config.yaml
n_kv_head: 2
d_mlp: 128
norm_place: "pre"
qk_norm: false
tie_embeddings: true
init_std_qkv: 0.0625
init_std_down: 0.0133
optimizer: "muon"
schedule: "wsd"
final_lr_fraction: 0.0
batch_tokens: [16384, 32768, 65536]
steps: 3261
Each number is 500 + 50 x the weight over its row's rms, rounded and kept within 0 to 999. Layers, rows and columns count from 0. Numbers have three digits each. The size before them is the row's rms in percent of the matrix's.

# layer 6 MLP down, 64x128, rms 0.223, rows 0-63, columns 64-127
093:509396486430445478497492519489518544499517579478571641481528507475487551495511530506410547457518560539469511487522378473550540438449519451408462469562576442483548485492477580477520478479510462
096:543523529461424496401510579496457492493473477445575530571491437486568546519457389507449540472469544491531485503504536489447594532525511515523444532442489468492506529533510464462483492492360571
106:557540562508518498418532518566495494522461424388531503561471419457545503550428523534449518475487510504532484570516457573522536527513467490521559543433467507487613519490510456580587507524557428
089:470509428532546454468458518473411493510444523464514474414509567471477488555482538536537463571454513478490490529541523420422488423558540498533363498466551515476495495505433547481455520405510441
108:515514645512429508550472558475460483526447475466458495510487508504402476486415468530511506488508488547569379518410509532509538499517524475516462514513433436512516555499456365550505357467489521
111:504465574473463467585499559476447450490479430480546526462549459405477537472509516474520404518467481405503463616505450503516531489468462464581555444469500507464535477478461416472492487486530514
117:512483580462453505388498577526518552456473580414519424414560517607468623440413536502565474540467490503512474528433545488472432521503433512527413484527554507522476467420500410484523466515437552
101:467426566436494497607527503489523440528447479551443490445525632453552428598598474477482502484531472491465432502551438526473527468507548510507513443522470545444491629513500532492502424570594431
107:395494460541521544536538574551484566462571467483514452614506571551546496545469476533557434552463462494411583450601456519525461512568512500417471503585453597551511386463525410525485528466519607
085:510372546474490439459448573431478459573463483487542553408458462477515563478383488383522500526464453492412486491500512494533453470448381477460489460471497481438549470497486520574428523429596431
103:436551513602430548577520510514425480503545513544569502479492510521500500503487391542429487536470423504539454476434430508537441481536527515587383602553588502504478485481536545474538552503411412
110:432525516528543501535496469514509515531550514576449568524441454412437482587589529496444451469514436480472509487606493470396402464523508514465548484513446587457459503514525554434480432440472564
118:495524471456573468508515491452504470513535424464500534520548471453569454494477486473496538561511533448444499495423587508570480467463506462537614499488482542467528510491491587529465504495636403
101:484515533549439454439478628476532449533527535471456445610514523469508467530372487441527530461446486502452425444385428433462554541491384471516435510446443460487519503490492508443547478554611427
091:461494512489523529548485451497548501543591514370442600469393557398477473575425446511549460544509484523496424459495452498444557582524546437567404487487498420518487555513538533473467465506519419
086:503564431479574524448521434613479515563474519535494464518662482531439534484485518491542477505528526537509501513461519544522495450602594556523534589475445532568484486474560530512476453520527422
109:520495527475546475467464484429535489499555444493466563444538482431555567555519574483520544491458509485505443442591453498485490553454514451498523522531460418417495392450487523478449372436526641
101:574542460568640532559533498516436485521560442527486561474572517489532505391483580483447570594569594497548507565485539600483532404494482510520505462466549586530415444498525536515547479509562547
096:516492505493551515479480369521583531474583443520475543458382409514516507532520466485498553520463537485419512482447528469504489485480454477514510467457466556522515573602466596558568538411556592
087:426512470543474512494510505518493502452506552519453540545442430481502548493485500536525534470579464519490542536439475477497502388483437488566476501408570454469489540416503487513473496400337555
100:529456465509437539518461511499561474438609512449412481475352453608523521499437394478467533423547483493516479491476558463647446445468467468521544503558549507503602563411487479547487566505424439
098:504536436554475532489540410512505449619426414471461590542438640485480518482561500514524490480545600482478463504582539497496467514516513462408496492567595437537545515452543584518534534578412451
108:515468551530508449550507539495665475528540491482512628521448431575564542512602497568445515547444522467451495496567500504515534513515451507613508534564476521503500614491471545553475549519560593
100:481554467544454531494565551527570538542459452627478474517535593484439480518634534565510417450463484545465538549426492468527570593527510534474540477512473455502424494530519488503472621457534534
103:527482569476441432443437544507391487433468553419577547530535464481443558563515541466598474560429501476483523483487517442520527439499468487569471460570518482497491471545481485556426466512527567
091:459592492478483482527523425480589522501494560514493473450470470575519517431443525508547588567578464506503509537590493541515457508480568543383464612572522541500514446524445510436497559514460470
091:538508513449527532502529541494447455407466569592474479496528510608549487443529521459591572593533538456473478658488565519553600452508486481389498517473500389517505517560489514540496458554457479
106:467521482486554531411509521547522537571534422489546509498469547564443521568477520554496419496433492508388476467468484496460427498528461560492430496570526551553487381475557561510491490561511542
094:518570545453473549473453578549544564531427514551465516432547541500521531470626499523436507537545542563586535503416539545525477457475539505519459528503500490456467561587552437528489417577531452
102:567527513561415502438532606478506519487509571385515481589502565529505495489396465477604539458523537499499559477491599504581561612506511478502586481494487432492494487384510455457510478505542501
090:486522511488550473412476439477561521562544433478451560567469556506505489555392484512462530470527435504511514518534501487519465462500521515490390510432486527537504531462512449555484584533490510
100:494547497470429554541545566535525550506626596413567457544408529566516470503459472516522507513442431507476501424430582536535420477529469589547478520465494508563524415491536428472447530464562456
094:463472499534552483484488391412507505482553563483566412508604547428618534516472370408496462516546485482481530522501523536543449515552545469342421578456477585491550564485488543544562550508391499
091:515476512459497436538475516490480395551461424561507425473544347494437441524425507469503418499501495462460438494539455438532466428447418474467466503630519539507450579514422551514473476539487503
085:502538547470579551467582486570451514453516413476508440479474481524577543497493523515442524574517540531520601491436584539562462581498479541595548552514529535508475452508620512540559595444556519
094:524516460549530512504515494523512591528507482512457545465488440367427478504585499509515518481427541500486520444468530482556495519459558487458563536482454604566502560517484553370461500435452544
096:513474495454510475525523427499584426522460553537470448530487449474594499549593499533500528611555441535464459461494401494535521501481486523403493525603407523518492530485494552500492477508439360
097:579523488519496566485568430506465512503505467529471486468613559516522425484620480541533503504496515543409497545463549545488503490543504524438490521549550478520506476555555510501624490409510389
116:519451520562524450505451483519550500512501477547554450534420497548531538457543514475456471565409581456482473506474576467485470561466474443468563462543471420467458360498462554443519464447466543
106:448490527375504488469493433487471471447511535536460528514527538416506466451613586496505496576498451473483569458493448456408595450536497457548531418473477547487590533479476396499502416582555462
100:520463504405547458480469359492610511481550504557421533473582475420488569507589526492531439440449489508552522486487491499437452467517483509434483471462493552447433460501511569481494418531656474
116:549472505484451498554570519528381508486514537505522484455560425397505404410419508457508431503500513477501558507437516559565510540507419545563561512498457469582595513548508578438550559452451551
101:515413416505507491465517443501409511431447545489520472515435486583576560491607439525488541452558514564545564480452487503494567500562514514554542481511490481522420440444479489517466476525495554
085:476499419634511500487481548504528511498495495541443530572563622402495536461556478513463517498558506516589557576513439497429568492454446483450552477527483418501440543541463507550498613474453469
083:517494559444464481541483525410505459430494581475539469493465479577469460457571519495460533432548519519480483492532495434568483448454509501474463496433565463508568529439402389473533578453570414
093:530426511513480485507442415475426409422451552579428459503520466385465531532467474479545510411547560462638481509452444478420503582484422502508483470513513495472575444526449578553471520547515574
101:513509506520504501392532462511595511373539511533528529435473372494578543514480565547522561480494507534447519557459478520517387410512479501502403453550513485517523427433492505484471500513579513
097:506459443523432493469402528485493482555513500609426433550445606561428434487594499424569482514489536465477424497443473462442435516492536454529479428498472462494457528539491521475471516418503586
098:493504481508494480613444446465464454468543419441492431487394581507518466484558486438434544449532544459485508526594489486486490596478530463537483528439519511449453492480485543486511529503494532
104:465476486585526445438468419438437451561439482394451462465543580524515421485402501478526425445548529520567528457554572530464502539503616474511543474518524547454459457604433572428439488508530513
095:493480502524493593540505484535440545518428537422458467471500466522484484432380439498549466469471458546502511512638516556527555497535556517469598480536526545551559592533550550500449464519510463
113:485550385512458488533460396471549515488471520492452490385449540536468476570542498515394556491514497438535481441513541531524502515491643461560530508474558463458549544488482473469487547505550489
105:479506489551523433533517491508462467561386443611589562486447585456525541503578497485516523415542551515442548499560523535434510482462573509529542495502491505491469473528482518545454396510527458
095:465529514484481600556560485569430514482437544557527497572465448474452485469431506499472447499467430559586509527503452573483429500572510592529462504403431417542467547527567487566522486545475532
108:413478499379529481476436523443513540513460479561471465569560480522437436549525494495533501503477411507599451416476500429473490532510496468443505444382568590479519512627461471534484499499529518
097:487528416506503527508549559508500550480432501460517480593554520540446480521454561497516502423544483492502559439482477534588521540559446518477513588528487510500527455472539432501570533484447417
109:454418407473483507577452525449507494485451478536510502462527523496454560466557595456553485529426514485578463448597535438442477517494546481516585481431466624460468559530458420481467470584609498
092:558505496569577551534507458536555587612545453512448532500477511533516448562406402527538556456529509505530517459507500481476534582533478595522512553475499466501550496525572497504579469451337420
097:497528472470493480504471557514472475511469528460545363582497461536544535470428530513472468375474468543498529378539555476512482443432513473388523477437534491525415502507518399556478511466390500
115:531525497477537525473504555495495523453563522542553475439563453535330458468454503536452457501494455477460495624545442498426542468469530570455490511473611394533559521472544463446527531549409584
092:553475514496579499539510629540398479467414463538581439566527472518524482441595512506490493540506530496476473497556428479442434566480385537499549501554489523511413480582465513403556580567370519
098:508570503485502521544581500524539443512466538373579556429508438555576554495414522512438584579521485521516472504462531479516506424441478471435411565486580537521407547483459476494544574537390494
102:466532497479527514539510510527501494481559528574460515557495607547497487434503513541490485486561517557484568543500533500519586529479476500497478441546448469520408500455552489460437554490519520
104:529524523554426485499500468492538554449506508509544470486545341525450393482524504513465533442530465517598497509532456484470552539464569523597570527472415462503584446471532424577548492557497562